Weights of a small GPT-style language model, trained from scratch on English Wikipedia: width 512.
Each number is 500 + 40 x the weight over its row's rms, rounded and kept within 0 to 999. Layers, rows and columns count from 0. Numbers have three digits each. The size before them is the row's rms in percent of the matrix's.

# up: layer 5 MLP up, 2048x512, rms 0.0453, rows 1641-1820, columns 32-63
# down: layer 5 MLP down (transposed), 2048x512, rms 0.0289, rows 1641-1820, columns 32-63
up1641 103:504452520462459510519519457431484572467466514557518511385497581433465512526466566477460501481555
down1641 107:513498498522432531531518435495518490499493497476500526495552501556440481487513500449532581544582
up1642 092:512514539482444484546558467459590572496469538480487549478508414472547516567465437479536474393421
down1642 090:484471502563522498522501496521490509510499458413501487461508583456440544430470496464479532492563
up1643 101:457454465496482515532492532540512516453547540427495505513531578510552444462445463424450524496541
down1643 097:484481496471443439518466487538509502501495547488534425500504523528493580569475488515506459502486
up1644 097:445449453566550541502541504504478572493505440525451587519473462502485504527507537469525518527505
down1644 100:465548474546565474457540399536475477478395538549535560528431538528488465490444499448565553548497
up1645 098:469452516553504530479487579527390536508499437444522524504514503475475477525419538538530526548477
down1645 095:503491467505481489538528517448563425458525467487511528561542445473501513450574420543488462532491
up1646 097:535513543449496571517534473498549503466566512528488526468562582454579509478522480471452476530463
down1646 097:482449506531509497517446542548477487431498509551578551469414501512494583518442492513515464531480
up1647 094:520473514546483502508517484503504534428586510533456450490571428378463490461456539480526507490473
down1647 096:436415483547549493475518478490552528543498474509481522525510505463529489466552483467517516515531
up1648 107:448491449530475454549468467455506454445476446466488488458539473481518553572490518423464472505467
down1648 102:569506474517556476422483455479478489519458513527484542535465462451576575507502504503510493485477
up1649 095:532467497480554518479529441451472453514465529476600506368542498454509541529455573497485484546499
down1649 093:517518497594505464580516501448512500500531440557540521465524491526524563491443423486503508517480
up1650 104:572494437571544522474549519532440488494543471506497507494465562370517436484470489474466465572529
down1650 104:559476481573513477560535533541492460553503502455554520505475565451506424501477600480553577479463
up1651 104:454493450582480464520485513485571555534512536553532512493509478488556539528535505598583517513550
down1651 110:486506445442541508436596488525490493436509434528530548553424457498469426455490551463505527446502
up1652 099:480513456473462520464511513516520512513548487515515502545513463478528430499469498419452521472445
down1652 098:528493503469509499513453517519507545465501459535477503499523473449473517477422459407415506499446
up1653 100:489464442508572523457561545515460510471503513517490466509490497477474477438494451430526501498454
down1653 098:567530488438482518531511603452581553457533461531486490460480474498504516529516476521494614495564
up1654 099:580513480471496498490517484489492492482443512478475499480515568488492550507442475442473532457437
down1654 099:538522558500459497505507491461420501459425548572525473464439494550328473573463525469511487518471
up1655 101:491511514472567430525514533432508484468506497452523450534525480530497495486486531423470442499498
down1655 100:495470533474501435442528542521478553493542531458444470520445516471544518517483491497470482515506
up1656 106:435480526521488421488486424426497585452512524489482472513582572573519430473396456487436493489499
down1656 105:538432494510513514476436463510501532517506499555432492482603556478452559508486458540471481519559
up1657 100:492454468580516535538534466500537477481524538470547456484460487531517563495578449427475504471410
down1657 096:538499433507543551573424496516532521452503531483470507490462456495503468476479547493420459517535
up1658 099:477506439497532519523445477504516480507465505491529453466588602558481504468472579481602518437556
down1658 102:488468443472536496423481496453494508491499484522465460523489461508469468496556461482508447478568
up1659 092:469506479555557567417496533445520546429500494466450459418485540492464468528523519500523513496541
down1659 093:473467483483557527440511540536505514533463527480508526505542533471478498500486524514558444512485
up1660 101:464567485554529531459467465561466472431484536408452416549515449480534541483508570494452493476480
down1660 103:487536524504489537482533563400462495585560510463506497465431476554545534504515532512527566477446
up1661 099:469498490434424476500550536488445494453478551429511454488530506467485529554428492469519584563503
down1661 095:500550496425543490544536481518505496477535446493580470455455514485462499526580503495518497514455
up1662 098:574502516518570483459540462517450469466498584438414519511421510460498503483557521515506490515506
down1662 097:561464508516533440574517470517473460479439490426448478453501459584450435536534481484520500435446
up1663 103:545547507512536500467496499492558489418509494494474530478525553470521489428501525426489543449517
down1663 108:471553492489521393498494444413469428505456502545553482503517525493453509499555538546466529537589
up1664 095:507468507565461509558554513502440422461534478497491511518495450445523441528479491467501540495486
down1664 095:462510508493494472510470474501500465524532544552500471458572479545535361518480555495513471491535
up1665 107:511489510536567507464440509445496483485515564553514511527468562489495531532408514554524480546511
down1665 111:436507494410510465448541528509434524468540536502525542511417591445591442539485550477546545456499
up1666 094:482545485507452522531443555567532513475545510568490506410484479513524484530536528440499537397497
down1666 092:505496508521559511421524489521494551506483574439487483513526489528464468464505491496520515486524
up1667 099:496474454573510517494542541516507495556493482491561485538496449478465462444454454426469492543586
down1667 105:573476584512471529536524564532477483476504463525504499510524492531491522496517448501506490471612
up1668 102:533446481483449543528488430549481440514612499499462514550527509427629508480484506555519577510584
down1668 097:432521525524501557442523432541490460529536480521446560521493536455440543502559525565503482460531
up1669 103:509465516502544505547565503486534533468489523514447480515516458485513564493502551496528522532480
down1669 103:428459533518507510504475535420492534438517476456530537494533443470422488450546467490504492463554
up1670 109:496444450486524520488506455485512565486585539502451495467527460544563487536495574575581482491492
down1670 108:503537509527459506479468471555494541484446485533486516451479512494486555518533489491474456475533
up1671 104:584511524486480523472545541439511507464507483461502514475504463500522457490495507465452529396536
down1671 102:536500442512535526493518528510478498528422527584523572504477465502486448483477501509518492495508
up1672 105:511382496622508513454482612537469466518533525484447516474557472430538549581498533427467468556516
down1672 107:505549437505471469559453493507472476507511522471482533490490472483525559493446578466618458484477
up1673 088:472561537497430541458426463437509490454404501541495518412515523462496424453467447501516518453470
down1673 083:488425498490494467470473532527548540557535509474529499550485438453493590523512548510477545549496
up1674 096:490392571510482593476541484508516502493560483460518536503456477484508493445551475522580468495501
down1674 099:513537494568479397479501514534516511506500519530549556506458419594574572555478514518476441514535
up1675 101:477533488569459536534471569449511524493464589527460454492538491492516493531522498552496519486519
down1675 103:562447419460474566491480485490522522467487548509434545570475432470451488479517567463510522520499
up1676 098:508467430573435449495492557524436512409509549510557441569563544461564485524523497454510526415477
down1676 102:492514483509477460453489563481550480489473495502543502464482505486519514463527503475473512544491
up1677 090:593496530509548512556511493506452511482547518464499444535454550481486483511479477513384453537469
down1677 085:464483483471472530506460490456576561540431506520461529497431493560522496509563515506495536566508
up1678 099:486478527518519530505510400499508503468443483528490485462487538466524477512450470427480473507499
down1678 093:546550468489520406558519419538473513427514507463507471498447486466461466494476486567582425533528
up1679 104:451464523520522489432525509447472451483507483519478558505451541517533511541464548580477485499478
down1679 103:518533444490494424471518465447555511520422538546469483540435497506530489492504523540465508505465
up1680 105:468471549479481517472469516550443501523538446515456394555442500481533528512537498521486563467529
down1680 104:507517437521510505466493504482535481501510478484429518460499513523367445440411504478520577497548
up1681 100:530557548585402538525510469516524498547519527522515556535506535425430445576545521544512507546532
down1681 098:470456504560508533449416554552437508476523506465451552541454518504509527512541544462485539472489
up1682 101:512424530458522462469560474519505530477461485527452533555455523516520509472567545534557573465381
down1682 106:481498506532572411530440504514596572495497443517473559482492447529500509515495540513502443572477
up1683 105:380506488524490500452600490444479571461520485498511458569520530460479514544489486497480528427561
down1683 108:448526517509469475563442508419497489507423404396490474492541491566386493553482406494492488467496
up1684 107:541430458564542585507484503464470495536508478556566544427494510431472509494436495406573531425528
down1684 108:599509433457521455536518480529477519562432454485480588525497530465477504516537507476470477539528
up1685 098:464584497479515474515451498462521459451558477428515457498465546531453502518563538523510505575547
down1685 097:529468608464517523472535533444482439516430553467457545458577554525460568558512490454463493509499
up1686 107:476466479523491492493445489512539475466460523531460462552506475428458517565439490554447460554601
down1686 107:510495455466492564499423524499473514528447503479436541497516484505428493514555570504570509462520
up1687 110:541462478532530502523482450495556444476576470524562501560543419479502420519579482496514520530517
down1687 110:510467466441467532484505500500478505563420458608556462423546489444511545520437466505493512504520
up1688 107:481467451544474544488512427458524452491450546515438528446525543484504509550475533459505565450495
down1688 108:511441516527517487500510524518429455580494441465436516493444545505525532533516462509510553512545
up1689 098:459509459482487549465491496429447484474463480505497496487580486447504447495520548518486508471482
down1689 098:457486506496405558466528443498584451469509515543480500496458489588469558535575510514480412494575
up1690 095:501391601459544517469566548464508477438573523485486464585553523498541560520524530431493481537538
down1690 100:495485448456521525477497501449514511530431423496517488509454505473465449461570461508539450413536
up1691 095:504473515528452438517518463531518511547457572434492446534510579471530483537421527479437463555464
down1691 094:517475488549607414517534556472464455507495481538488474495485484503508549480519598504502466550474
up1692 104:444476547510432524524488498532467558526461458509479520502431465468521551564444651537516494470472
down1692 104:443527502497479408490526513543496527558524498555474541512480525589492482492426483513493534495430
up1693 104:513479581493484565498500486466465538463485497438466516504475505483522491464524499414546549493531
down1693 102:493505516492615521466459463494525427527422459498444502494413472503404480459514580553476483482445
up1694 112:463417552473476513448590477499422484494516505481498496541522527513535535504469538460519453509435
down1694 100:479490436527609459530453487514451499454533483487496526506475461477499566480516470549512506494447
up1695 098:558425436582477540494498485459475487478529506495428481509480538478489475546557496531557470399536
down1695 100:448416499516495481514461454512465439520511480565470459540534500496456471551552494444476462449548
up1696 100:513425428464436507525533623524510477495531481425533509488560525523478570546499560528527493519482
down1696 103:495458529572524530496508486510419489593489451539514533521501529436449579539519470416509476562460
up1697 102:497504477458475504437464498494527474457487520543471488437564531443547472510501509479460544513537
down1697 100:483510520472520478536500475587448470465474408536476540545521470517444444508480452554494533477539
up1698 098:517486476502547436513499514483528501526516465587495552463476521454544525461437520484477551454437
down1698 095:424541537476434493536459503459489509419485538541485543470448517496495475517573524542552463522506
up1699 102:486497527498490530442480529502497489496501473449537457564492534521514499590505561502596534494505
down1699 103:425504514496466448573496484515480452523453505479590466527497557483408518455502454475548518440476
up1700 101:481478464494507533425473500412490440504586525543470531504530507518462505493506544530575483478491
down1700 103:497520444497471394536493508516466470473452470503514512500447548582487558471555558478545509578584
up1701 099:519408587498497559482551572511553459474561540484484465502471514493508520474541518467446531515470
down1701 091:556481443537560536514544572463479502528571478530468469488480525495420465520459501535518487514478
up1702 102:449531510508504556472493490425488489425459467510398518525515575493525506516492455477523452583564
down1702 101:418489560506433522417431534517479569475445503495480406494475518523480530542512486525466471502489
up1703 094:505555527532491550432467575506459462507455537496560498524445521495590502473398501478537506458435
down1703 090:467478495536524455495421518474596503555509535477495464593448445467431535456538474422519426545550
up1704 094:467477523487553502513497503502432490489493562475532512449544514509491493489499548455497476466550
down1704 092:470588515517423491478495498533553498489534566447470488486465466497468517526501550446487567469530
up1705 095:483510469516466508501452554461510480523526493517427434425474570427469440549458548517458490489530
down1705 095:512558486487495478549519489445448483586458520494547618515465561562500451456491490435519530473494
up1706 096:491481461527543456508497521438448450424481497542460421497467535505454443532496521470522544524518
down1706 096:538498592505523492426545478500487542501495587516493456488555553529456429481500449497456567495542
up1707 098:503471450502474549476496542501520501508538537474446511494494476465500439533520545518413568391452
down1707 092:538517613507533563524479509493500489530486493473439453563495525511489470508444543494483486454526
up1708 105:472448567561513491514505576478446540481510474510469532470566519451513517542480530525471516478535
down1708 109:483508418482467506501504532520490554465498515534518536461463503468478522521487497438451425555517
up1709 096:526440495440530530534501542489460604473512496497457557547486550462550484494460512521500543511497
down1709 098:543520513422547502516539510513502509527523481544441576522508465494426458504429405544509496538523
up1710 101:513486571521466476460546545477543453519496539502580522538467512473507504468540456464532439556541
down1710 099:519535482481505541599524418503439479466497505441497580534599504395487487479491539507460475453506
up1711 097:533490484472509505532519474524485435514520533544542534464543497476517418481389487535460497447481
down1711 095:553508592480548542525435596477466517562514475523489570468478413546529519498472545467547552514448
up1712 102:528485538470478487496534475500535412509471519477512511459463455435503501559488489488454468526507
down1712 101:456478550518493485479547522502518512500524509498466460488481585494491486500484503524580517467451
up1713 096:404412565500532505514478545549517480460545480480492522491552529500535462550481482478466562537450
down1713 096:473573510475517465517439524545566461499537417527525492504556541544540453458550533540437479480550
up1714 104:416418546543502532481449437488472479511488467525483546486502532434585549538488523488418524459473
down1714 110:439527493521495551529410464469555492477547519543520510500471568540483452486491564527495489487440
up1715 091:495513479504511471516517491489534460520557452443432479454493503542476489457542517568492482485442
down1715 093:496466563459469546471464491545486509455545513532545471485493521492401500424476461515485497516566
up1716 099:482553620516535476452499468495520466517545521496461477559565567554570439504510461504510511494501
down1716 103:489532513574488508450503495566544500424526541505508483597541463463525482523507454482519542527515
up1717 101:505541514493611494435513449469481496488491467482476477490608522559483477562424447490488564505527
down1717 101:475485548536498505497477431462505474457491504515535573518482457513581575472473521529539568470500
up1718 097:515358428496476491545478573479528521509538488506524451507511480432510487516496509425521514459487
down1718 097:543500471500484451539548467496535512459468464517426517457535432406526499531510543575505466492526
up1719 090:437539512476499449455498519553493541484474502451490463530539529475546466510478482481444499527496
down1719 090:558596427545512507464440482482513500450502456546508530448472480439557496459415563512492571551551
up1720 100:476459571529541498541502454536552574450493475545421466499498442439523397567547550541466450520500
down1720 103:506461494522510421449505450528502438550560447481508562527458486466576449520413461463504467488491
up1721 104:506427485520494492529544463483517575510640493497441518537440429510472464503505491481456476538555
down1721 109:464517521482513469520485506496419514573512603509557536559450433566445510512490496507455487527525
up1722 098:467504497483497464499542579539555507489545510444490490473455480439532508479513436570517455459486
down1722 096:520473522431495458506501423428550555493551571558519480435527529547450497501565517532513473536519
up1723 095:480407496483483487499493522493512453474475497478460488512525516457525494553469498506483552494481
down1723 095:466553491483494487550466489388471504576494509469539520494517494500483482531462482437481459506536
up1724 102:504490430520474513484532538447509510486551563478517503462525517509485519534465442482420487507479
down1724 099:484517475501487480504497432538485461532477452457463501550484489477485481523507501529450456512523
up1725 097:479508509536514484471504544533448492454458504464491518550434463533510499459450570617462522510520
down1725 100:442469456490471442532517461487449492434539550493422448458430550478456458483545466548486511496504
up1726 100:431451570543473495501507563455481488508478488500492488435583553512517486496463529478458416442509
down1726 093:547515524537505545558564512497515449440417519431557476542471576495540561450459558545577562482466
up1727 099:567492559506482567561474501538475548544504554463424531494508523480537466530490470453470457454456
down1727 098:425555486521513545458463532529544479542411462547465523527514489477481497543506484532448493494465
up1728 103:450497562556525476544415401449472507474597523439541553490417518469543491542479546446461493551499
down1728 107:460548516396488567565518506506526496464482489537459512488514485475484533507501448502516507466500
up1729 104:491436484539515471488491528463520492477511547488529498491514540488466526509479543540519534511520
down1729 101:607561551571561474541458504540539507481481503460447527540478562563464472449451506468521484581525
up1730 099:517472525536538464472498428484505511429508491500480532517431505477470495442468542533507483524460
down1730 099:525464492547497506527463370450469536546500523475519499456482461527511468532526486484520481489496
up1731 090:536523539445476502527492479600523537434480476483482503451423627497520552515537473518551453492462
down1731 090:561481523608530523491534512442557435494459505430459472540451482550482510449501475483513470480551
up1732 105:495560488510481459553582492522513514475463503554499501512509508494482447579459519503536517516444
down1732 107:509553514455546498498466575523504557415489575597506539505487453480554499552527489523495462532484
up1733 097:434423474453564518465595499530469487505477439500494545533476500484557519448441491478462490516518
down1733 095:542492512519513489541486519387409493543501427492534459467560535525508464449529491505523455529571
up1734 103:541538456501549557471547552513542453474475462541446491496517501465540477406419524482443509491488
down1734 104:455469434417438529470519535455493540561496568530479511480492510526491465461415515478439452499531
up1735 095:454539459505492537566564469534530478491502524540410488509510538523444499490523486560578507442551
down1735 093:458510545487434450512491556539498477492433543533555517477567500491568563509523554521555446593513
up1736 107:506414539539537562512511462504447486456568614535464542525597518367537451555484588518480449440415
down1736 107:503422534438502508551522533466464518531534571522542458411482545490462523543535488504482525505538
up1737 097:447508534529520421474592529514524428487487548502515523411494567483483520383449547480565568505538
down1737 094:466524460498534528514551494481514415493478449539572532484485461475500477505485534439529439532466
up1738 099:451581555503522533597504555496506537480472516497529433479551529500541507506525456469401466501594
down1738 104:511532495482481530497496493488555510496512530574485473508513519533556492535515497519527538426457
up1739 105:516525468566519458498486518496456514506560590501435522536483469502536447485452469589438488482521
down1739 110:489478450502470430538539468459560471498431490502570516482492555557545518511444468486487483419459
up1740 108:519460530482461426471429449474596468458479510523466451496508482486549451498525477513518499504501
down1740 105:513452505469568540471447486514466512516456490521603573534525533554500426556499433503544498427492
up1741 093:469521508507509560423518494537477518523472506511492494535503577497507489497446518464520489411469
down1741 095:393499485482487551467534454504519535530531519478515516488360519498544517471560487505455569537484
up1742 107:471472539537521576496528514488416506511489521493443519455463532547506489428449516549509478491581
down1742 109:479505465489530579607469518502503504499501486521469540538484504516516419446527550424505537529492
up1743 107:497435481454473492510536492495451553392466521448460541532563529504469546516408469546530556465497
down1743 105:517465521566501513500510531407498559538402537501475533513500454470458559486502568509482490456553
up1744 103:509513505586480453444511475508440513511492525460500532468492493435507372528529510488496549498474
down1744 105:568516549512473590495467502580497528506487514558462507544493500505556508511471447566485494551521
up1745 113:558526483507455497517532547493457513465501478447514512512510503517477498485462513454483503522571
down1745 097:491503477546502528470461496515533518494546481491504497498508523492524451462504553414517527519503
up1746 093:575495463529518515483517533471531456480547467450465469436514532478491472542459525426438459479501
down1746 089:529510470478494472447481522456539526513439557519438508579437531443514482469516494561535495462486
up1747 103:443506593536499565506524536518499483500481451464522565599501495478467466470513470482447468481565
down1747 101:506493450487442451382524524524492448505472450500470509468510474511525498445514466595525494482519
up1748 095:506490418508507533466509550467544499531540593478475546511552576535499478514483548494535520466519
down1748 098:532516536495505482457507532469534526475486510542450504501496467482379460510493458454544535529534
up1749 097:530510552510527519524594569487482450478442479508420454460467576523535457503505508488519524445601
down1749 101:455502524545514449486592584440464430522574531497475512547502485509523484536522405459524472500514
up1750 102:578521535578540464548452435507527476484494513497490507476521453479516479524453481483484493517429
down1750 102:495474498511570550467532524437539523484471517514540486433456519536493470500499404478399481521466
up1751 107:466517498503495483504537441423543466523577516436469484580550549482523432567405522522406507483567
down1751 116:435531550492534441469523520533551494524525487456519588506561507491510515538489463524525447503445
up1752 100:526496472536499449475482502490547473491481507475514519554588555488467485537450553528539461480486
down1752 101:475520486443509436499488449494483559403411478563494448474470486443540470470519444504516567492530
up1753 098:460464501499482555434481501451565482544552552467472456562472445513506539545507528482515466490478
down1753 096:502474562461449510548463553464535528526503448529570504467525566456452518477466491474471529525467
up1754 099:486510541515497533491522579525472480505457467472522527466467549497470519586483569553359566561516
down1754 095:484543488562492527516519501493475492544503516496525583573464467492583506561492520503557492468491
up1755 101:472519506504481506512484481481501406425653524598526513490451446520516466508525511479388537509500
down1755 104:493535518494466538518458552459551447510531506526531466510437481456444506485481566508444480564466
up1756 104:536530513508484596587475445486466504490591522542419523445476536503527465571476487493480422524539
down1756 104:550499468461549542531548504495490479590524465506554569564465402605510542500514460416538525547504
up1757 096:525457507527574575452489509554474495522487496470431476473479421470580457490463522478448488392490
down1757 097:511493543457505545465583461433473478519541479497547500468451427455519532607578502551454548502478
up1758 105:551466555469495470453505506510499527485473477497449484439494541416523531471512498466488512534490
down1758 105:546489545488449418510526487574522573495559529498507460453507505462450461532503472467550478507545
up1759 094:529483550488465482552503476443522493502472566496510493540520479513507484526479502490498462472546
down1759 080:552502509491467528509498450490506537572490410415502575507491505511469502521511507457515549460541
up1760 104:555449570489465532505564569542460558595499480524517492550469463499553546579437513460486453506545
down1760 104:516502554539481444527480523495433504478597570506460448460507507490559580481514478431540607523510
up1761 104:465488423478454454441559515519527514485458523509509524492495499508565548524492585400414516519507
down1761 104:558584487419474477544537484473463462484496499533499534512553477502497475481479525479507388533514
up1762 094:520449430502505500480497513468491517515538499488424496502516492471537499565506532449509557433461
down1762 091:593528535565507509493472508492529488463472475503503525561522448500448464586529498476433470527443
up1763 094:505501611477399513510541471513531570458613469558502494558487555464483421498535490468471483490533
down1763 096:534534491492500519446537389549533450482478506448589523487497466533419542496473532489586497483527
up1764 102:442531535514526463510538535446509458481565518394539550506556516490503478536469511561501463555457
down1764 101:490518479558520461562492505542503468452533521478471550443416441477514487563519484478462551464490
up1765 096:542422565534429542416476515463499457466520520501545510521472516489442498541539514534531487507514
down1765 099:458457511570430398556466441528560495524546492496509536532482611576496521535485488495450458496505
up1766 102:526448556536477524482448555498470515534539472549507532449501506494545432483503550614501524478462
down1766 096:531516430560521481486494512411497464554455513462469522571509490501473544499582505491469526519451
up1767 096:452463461571477474506482483470448465514520447461478475448504461475505497517522516472466431501413
down1767 093:564512452448578484547536469547556518489467496486447570402471479542466553597534550569497532556487
up1768 095:492558512444524504527556526473501503492519500401518533494519510499523468547527525507518456502516
down1768 100:490455515491507527559533560566564535496480527532537515546510505437547474461451437473507539476546
up1769 101:460477476476537511475528514461491475447523509525457519511527549494486517477499527483536482545471
down1769 103:479513515519490495510603471510587579473505509547500505509536495535523508571517506553532473495501
up1770 100:487481546536511476470520558471552533523494530555502518559438475469499552569447563482518493452473
down1770 099:435530540466539497499508520430522575505529564578560457494514480452481467496480553534491501533509
up1771 110:513542443503562482486515426443503484528522550499484517491577477475521492442472532496481567475508
down1771 108:510467546422419513457423464590471547555444439496561497445510550519489527435512517546521533434462
up1772 094:471468522500430501515488558492531485547473469527519458543501495495496481512551521490544558464542
down1772 094:485537506480510540477447493421494522509502509514504448480529504516470504494446522525478450458456
up1773 100:525452492463513541461516497468491537557502493498505583488461461559535483506402478552545514447503
down1773 097:525519540456464476531499491505524501604492506469482543522509472494482568513507478574499495491512
up1774 103:426416489524465516449520464451482454556564453492432467549480488411502483533490516491512494461579
down1774 108:481412456500496486451429480513518462485489564552545491546547526464454534523573456487457474551519
up1775 103:454494500580530420507543479448504476471448549485530492547478497563519504539426474476480527550531
down1775 111:477490507518578402540488493468466437498537490545475543426546501487501493569402523558537548502484
up1776 094:539393499543574548516448510479427544446479439550468470531490489518561478465523464429547480448494
down1776 097:526537547511536486570536489521529504436507502516383577557446539506509608464499495482523542517545
up1777 096:445517476491498537483506524542563510486517532548530513466507494467490442502481485468512531431516
down1777 099:523505520541554499533401440450509454470523496519477462578537578532482533512457561519523527555516
up1778 097:515526493544455562511545475482480565466518531503463465477504574439554432448480513496463508498449
down1778 097:503533464513495499488551512504499442499426486580454475489518513503445551413502569505505572490481
up1779 102:473492531541478443471492486416543513460497554523592495497485496465551538574456481530520540528491
down1779 108:451515473536462411533521505469527467493453500506553512452561488481550541486543567496526473518489
up1780 103:510512521506456533452482471533509495517512460542514508537538503545484510473478566493557469519537
down1780 105:496500465544532524477468512487510386542545488508473521482513508491502443542570598563494509528484
up1781 095:497437450481507491451467476510503460455515475472455527477520529493519534516506530489434550460529
down1781 088:549563499467483521444533491538442500417528513486468547463462512515517533510488483453489564450442
up1782 098:517541484550486499493469539524441503518556540473512458419542494446547515540509422539492497529486
down1782 097:490531530554520506527480494472515506480520533549544480463532466535566499488508460513557476489465
up1783 107:466499529505530562475514521481439484546442479501465435568424553460488455486473540504484546528466
down1783 108:481526520487549428515493507524460482515526544468542415535500487528468500485477446434528467511388
up1784 101:421501537608470557463475560475558531443447523560506460509503533471515490511443519544498607486489
down1784 100:423491500529455497482488500528514497453472470532507520551507508446496521560465528561525506528475
up1785 099:562440486502528498444467469481472518485432530489500575427573532414487400511457514463496561498525
down1785 097:500492545500545538475475523460557500515411422525544506472504491500542457548469552456474528473485
up1786 121:431509539487517529506538541510465474459507599577460439461492503471463507404489551495497553480455
down1786 122:522502517466462507488470500538468643510491479530482475485481483461487530534517445463458452496504
up1787 105:499491492527532554460541498483501545453565546471506483533499608492510561505440450472498481472519
down1787 102:556508558512477497563558499514532479483508492490511465522598560506540457502419460484583564490488
up1788 096:496474455491468471449540535455501600488536470467503506471546540458667454431475547505492516445575
down1788 096:522508434545543511538440511539519517561458521511547460456510425500484570479523509505493576428463
up1789 101:472446521468486513463567519500489513500498515576530512509467550533520494531546550509453513453524
down1789 101:538518541491474574469513537449519531478458506497540566461554528484481411472489518484534475496531
up1790 095:525496523427442589495512525534504507468525534557561458536436483531602478470541487520517512492517
down1790 092:509536503499480502485511497502449543526493446472585490459527500457521466512468540535466473559472
up1791 092:509457418431417537499500534441509458506554525479494561553508498484530489517448553492493500431481
down1791 094:530533470514487592459497433526522562475503536493509513456540473487353492560475535514446490504486
up1792 107:474528481498496528506564530533523525516469468498459484568493467483519521522509586496519515541519
down1792 104:423446519406476493505481498517494468514520464492542507481529536512493563413552532497581574545529
up1793 103:449472509533525590501474541474500465501476573454498518439488484353491541551477580531533499458538
down1793 106:541464465473436543492529502536493513524495518464479459491492439563569480448508495442566550492579
up1794 100:507519495497467584508500534506453541414490501487499510451567561462492548547379509528527498480470
down1794 101:429524511433508485527460458568416543479534502552552523488493485477495548567515427551525501486470
up1795 098:482530520490461566440497471495531552419496482459444491575527493460451548529469461438466499549523
down1795 102:521515500516528492502556532450531421493543501471458550493540500536491442437517500550539386517492
up1796 094:518477450526556497480512570499452445497531543484533485512541561508511498510466518477545557428542
down1796 093:524476480412477519529467482479520571547432454424548516446514446543470496511505488541512432478507
up1797 097:516460463504476456473503532506555486435503539452482493465547489435499483494524516475477549453561
down1797 101:565610435508490455551433524544500486447482549502490512581516470508467499583527563489498520505509
up1798 106:498509410543490462498493545517513498485532493508494522547488514567497462555481555503551500517460
down1798 105:409530507534548426482473572538450486533476440471561415442452531513490474492583491507538436516458
up1799 105:467507458448559566487533496448548598499453570474466513515438468443549473606466497443521477503485
down1799 108:483549523523439399461498459503512594498482561524574512588496513452551489590470559529502503504535
up1800 103:446469481490477528477519538498566514416510475534511443404448487489484368479524512495599509492484
down1800 103:484559492452554497499521516508480534465470461484480466510436531479417531472510554559556501501435
up1801 099:499509561452539561469481535474462544506435492519553527499462502543515429420481582596546549575577
down1801 105:465420484458490427503465539538442443498431469477538467511500465468521513508507431477542442541504
up1802 098:498532511559509499530488568433487493506502513530469464454490499536533444499468484468508497541441
down1802 096:513471508547447478538487533531506497465499556532519553457456523560470549494531497542509504506479
up1803 100:509502540525489465476574572506419508514529534517476464446474501502516441518525580460463545506480
down1803 102:516551524477488561476515599523531532491522510501483535530547448497477460496548408581511447556509
up1804 102:473474478471535463479498500520515510471507543440471479515476543441489519519490503493558578487512
down1804 104:521477486521535439494456558482534478484522533487445499561499421484445553502440523508576498493487
up1805 102:542443546509467477527440501512519489500500532485500512466507415500474480560528563474502522533496
down1805 108:516519484522448522510474530408528518538572546470467507481486525488496519542397497476532485487493
up1806 095:480497451470498515472465509476566475534547510513460557527522457497572472485424459373428443458511
down1806 088:556533563546509497486504445487403490441525473446555544562515525535482499549465523583535510530582
up1807 100:502474451483550547462545497494465482496545508503557520474494448487506521517470539463509480543482
down1807 100:565483521463485545498485528501438442496547469600536503521486522489447406510514476447519530515467
up1808 102:541499501602482570481561520544487454476482505530464526479529566529470480513495530480477546534504
down1808 105:603548545506497532443487527545531485538453479566479565474456440467509455480524468532527469496426
up1809 096:502550516490501487526478441496515474480485561408432461498423508469511444497528525535475435513513
down1809 096:524523402545451521441475496525570467481515533474520484453519514534416504563484492444490447564503
up1810 099:537492471560517501461532567494609480513479517489463501454505500441517534505525523473507461490473
down1810 100:449414470544477547431414469423519473557430531474511458511504532491447514467555500521476492463470
up1811 105:530558488477463488563477461431546604513533466525462455466505518487437522459491469483498490488473
down1811 106:517556507497494447453516475482544485518547422492435538489477519478488532506448570504538568509422
up1812 097:450511506557487480522507494463529509432501477463478514414521491520566446510424566570489559462509
down1812 097:570503419493465554488509403512539550409487493495494511480450524539585503474431461523471407567509
up1813 090:560514510547474532553499530505491470553516567542513511485522540480635524452453495479527437454509
down1813 083:484496438531563451398480484513505543463489458522502466499480476430468506504522512457503498499464
up1814 099:564499570540524584463600464410467466524499577468497477477530481520506462487540524550421430564475
down1814 095:488531550586523523519512506502470392484486520538482512543504497501518510501473468546488502541494
up1815 099:485435523490508459535501482571484522518518528568519459480587518523529497505571550526475518489497
down1815 099:476503475456499588514537567511525453509513503493453471450509445515503528474553489537499423508516
up1816 104:513446473523469457464461542538471510484507512546488435495558541493465407435557554508531466424559
down1816 103:465511473457518488552438523528512506521546517548580531493403436602555497509481437521509513539517
up1817 100:451494553467523485498467513467463530502541476417504539449419506507542501554506512506544547580534
down1817 100:533513444537540562498499571514515476495603549490480519476456420509375479574435476541536597438446
up1818 092:490503527423505486414552488485494497521501472465551417492462482520505514497482566550479597428416
down1818 090:455484447492487489528503434491455463524519507444494512505521498482454533499428519576422488547489
up1819 096:474505389539504508457546542477456485497475511491454487487494521505548502470431458483452525418464
down1819 095:462539502504454569518521513467488488410466444490507438509502484514465503459506475535534520468529
up1820 099:519438488502587449456449516522583478481504584522513415487524525455499550451463499515493491490532
down1820 099:616502498554524463450469439479475472487559420502526481518500511472470492515511494510497494459539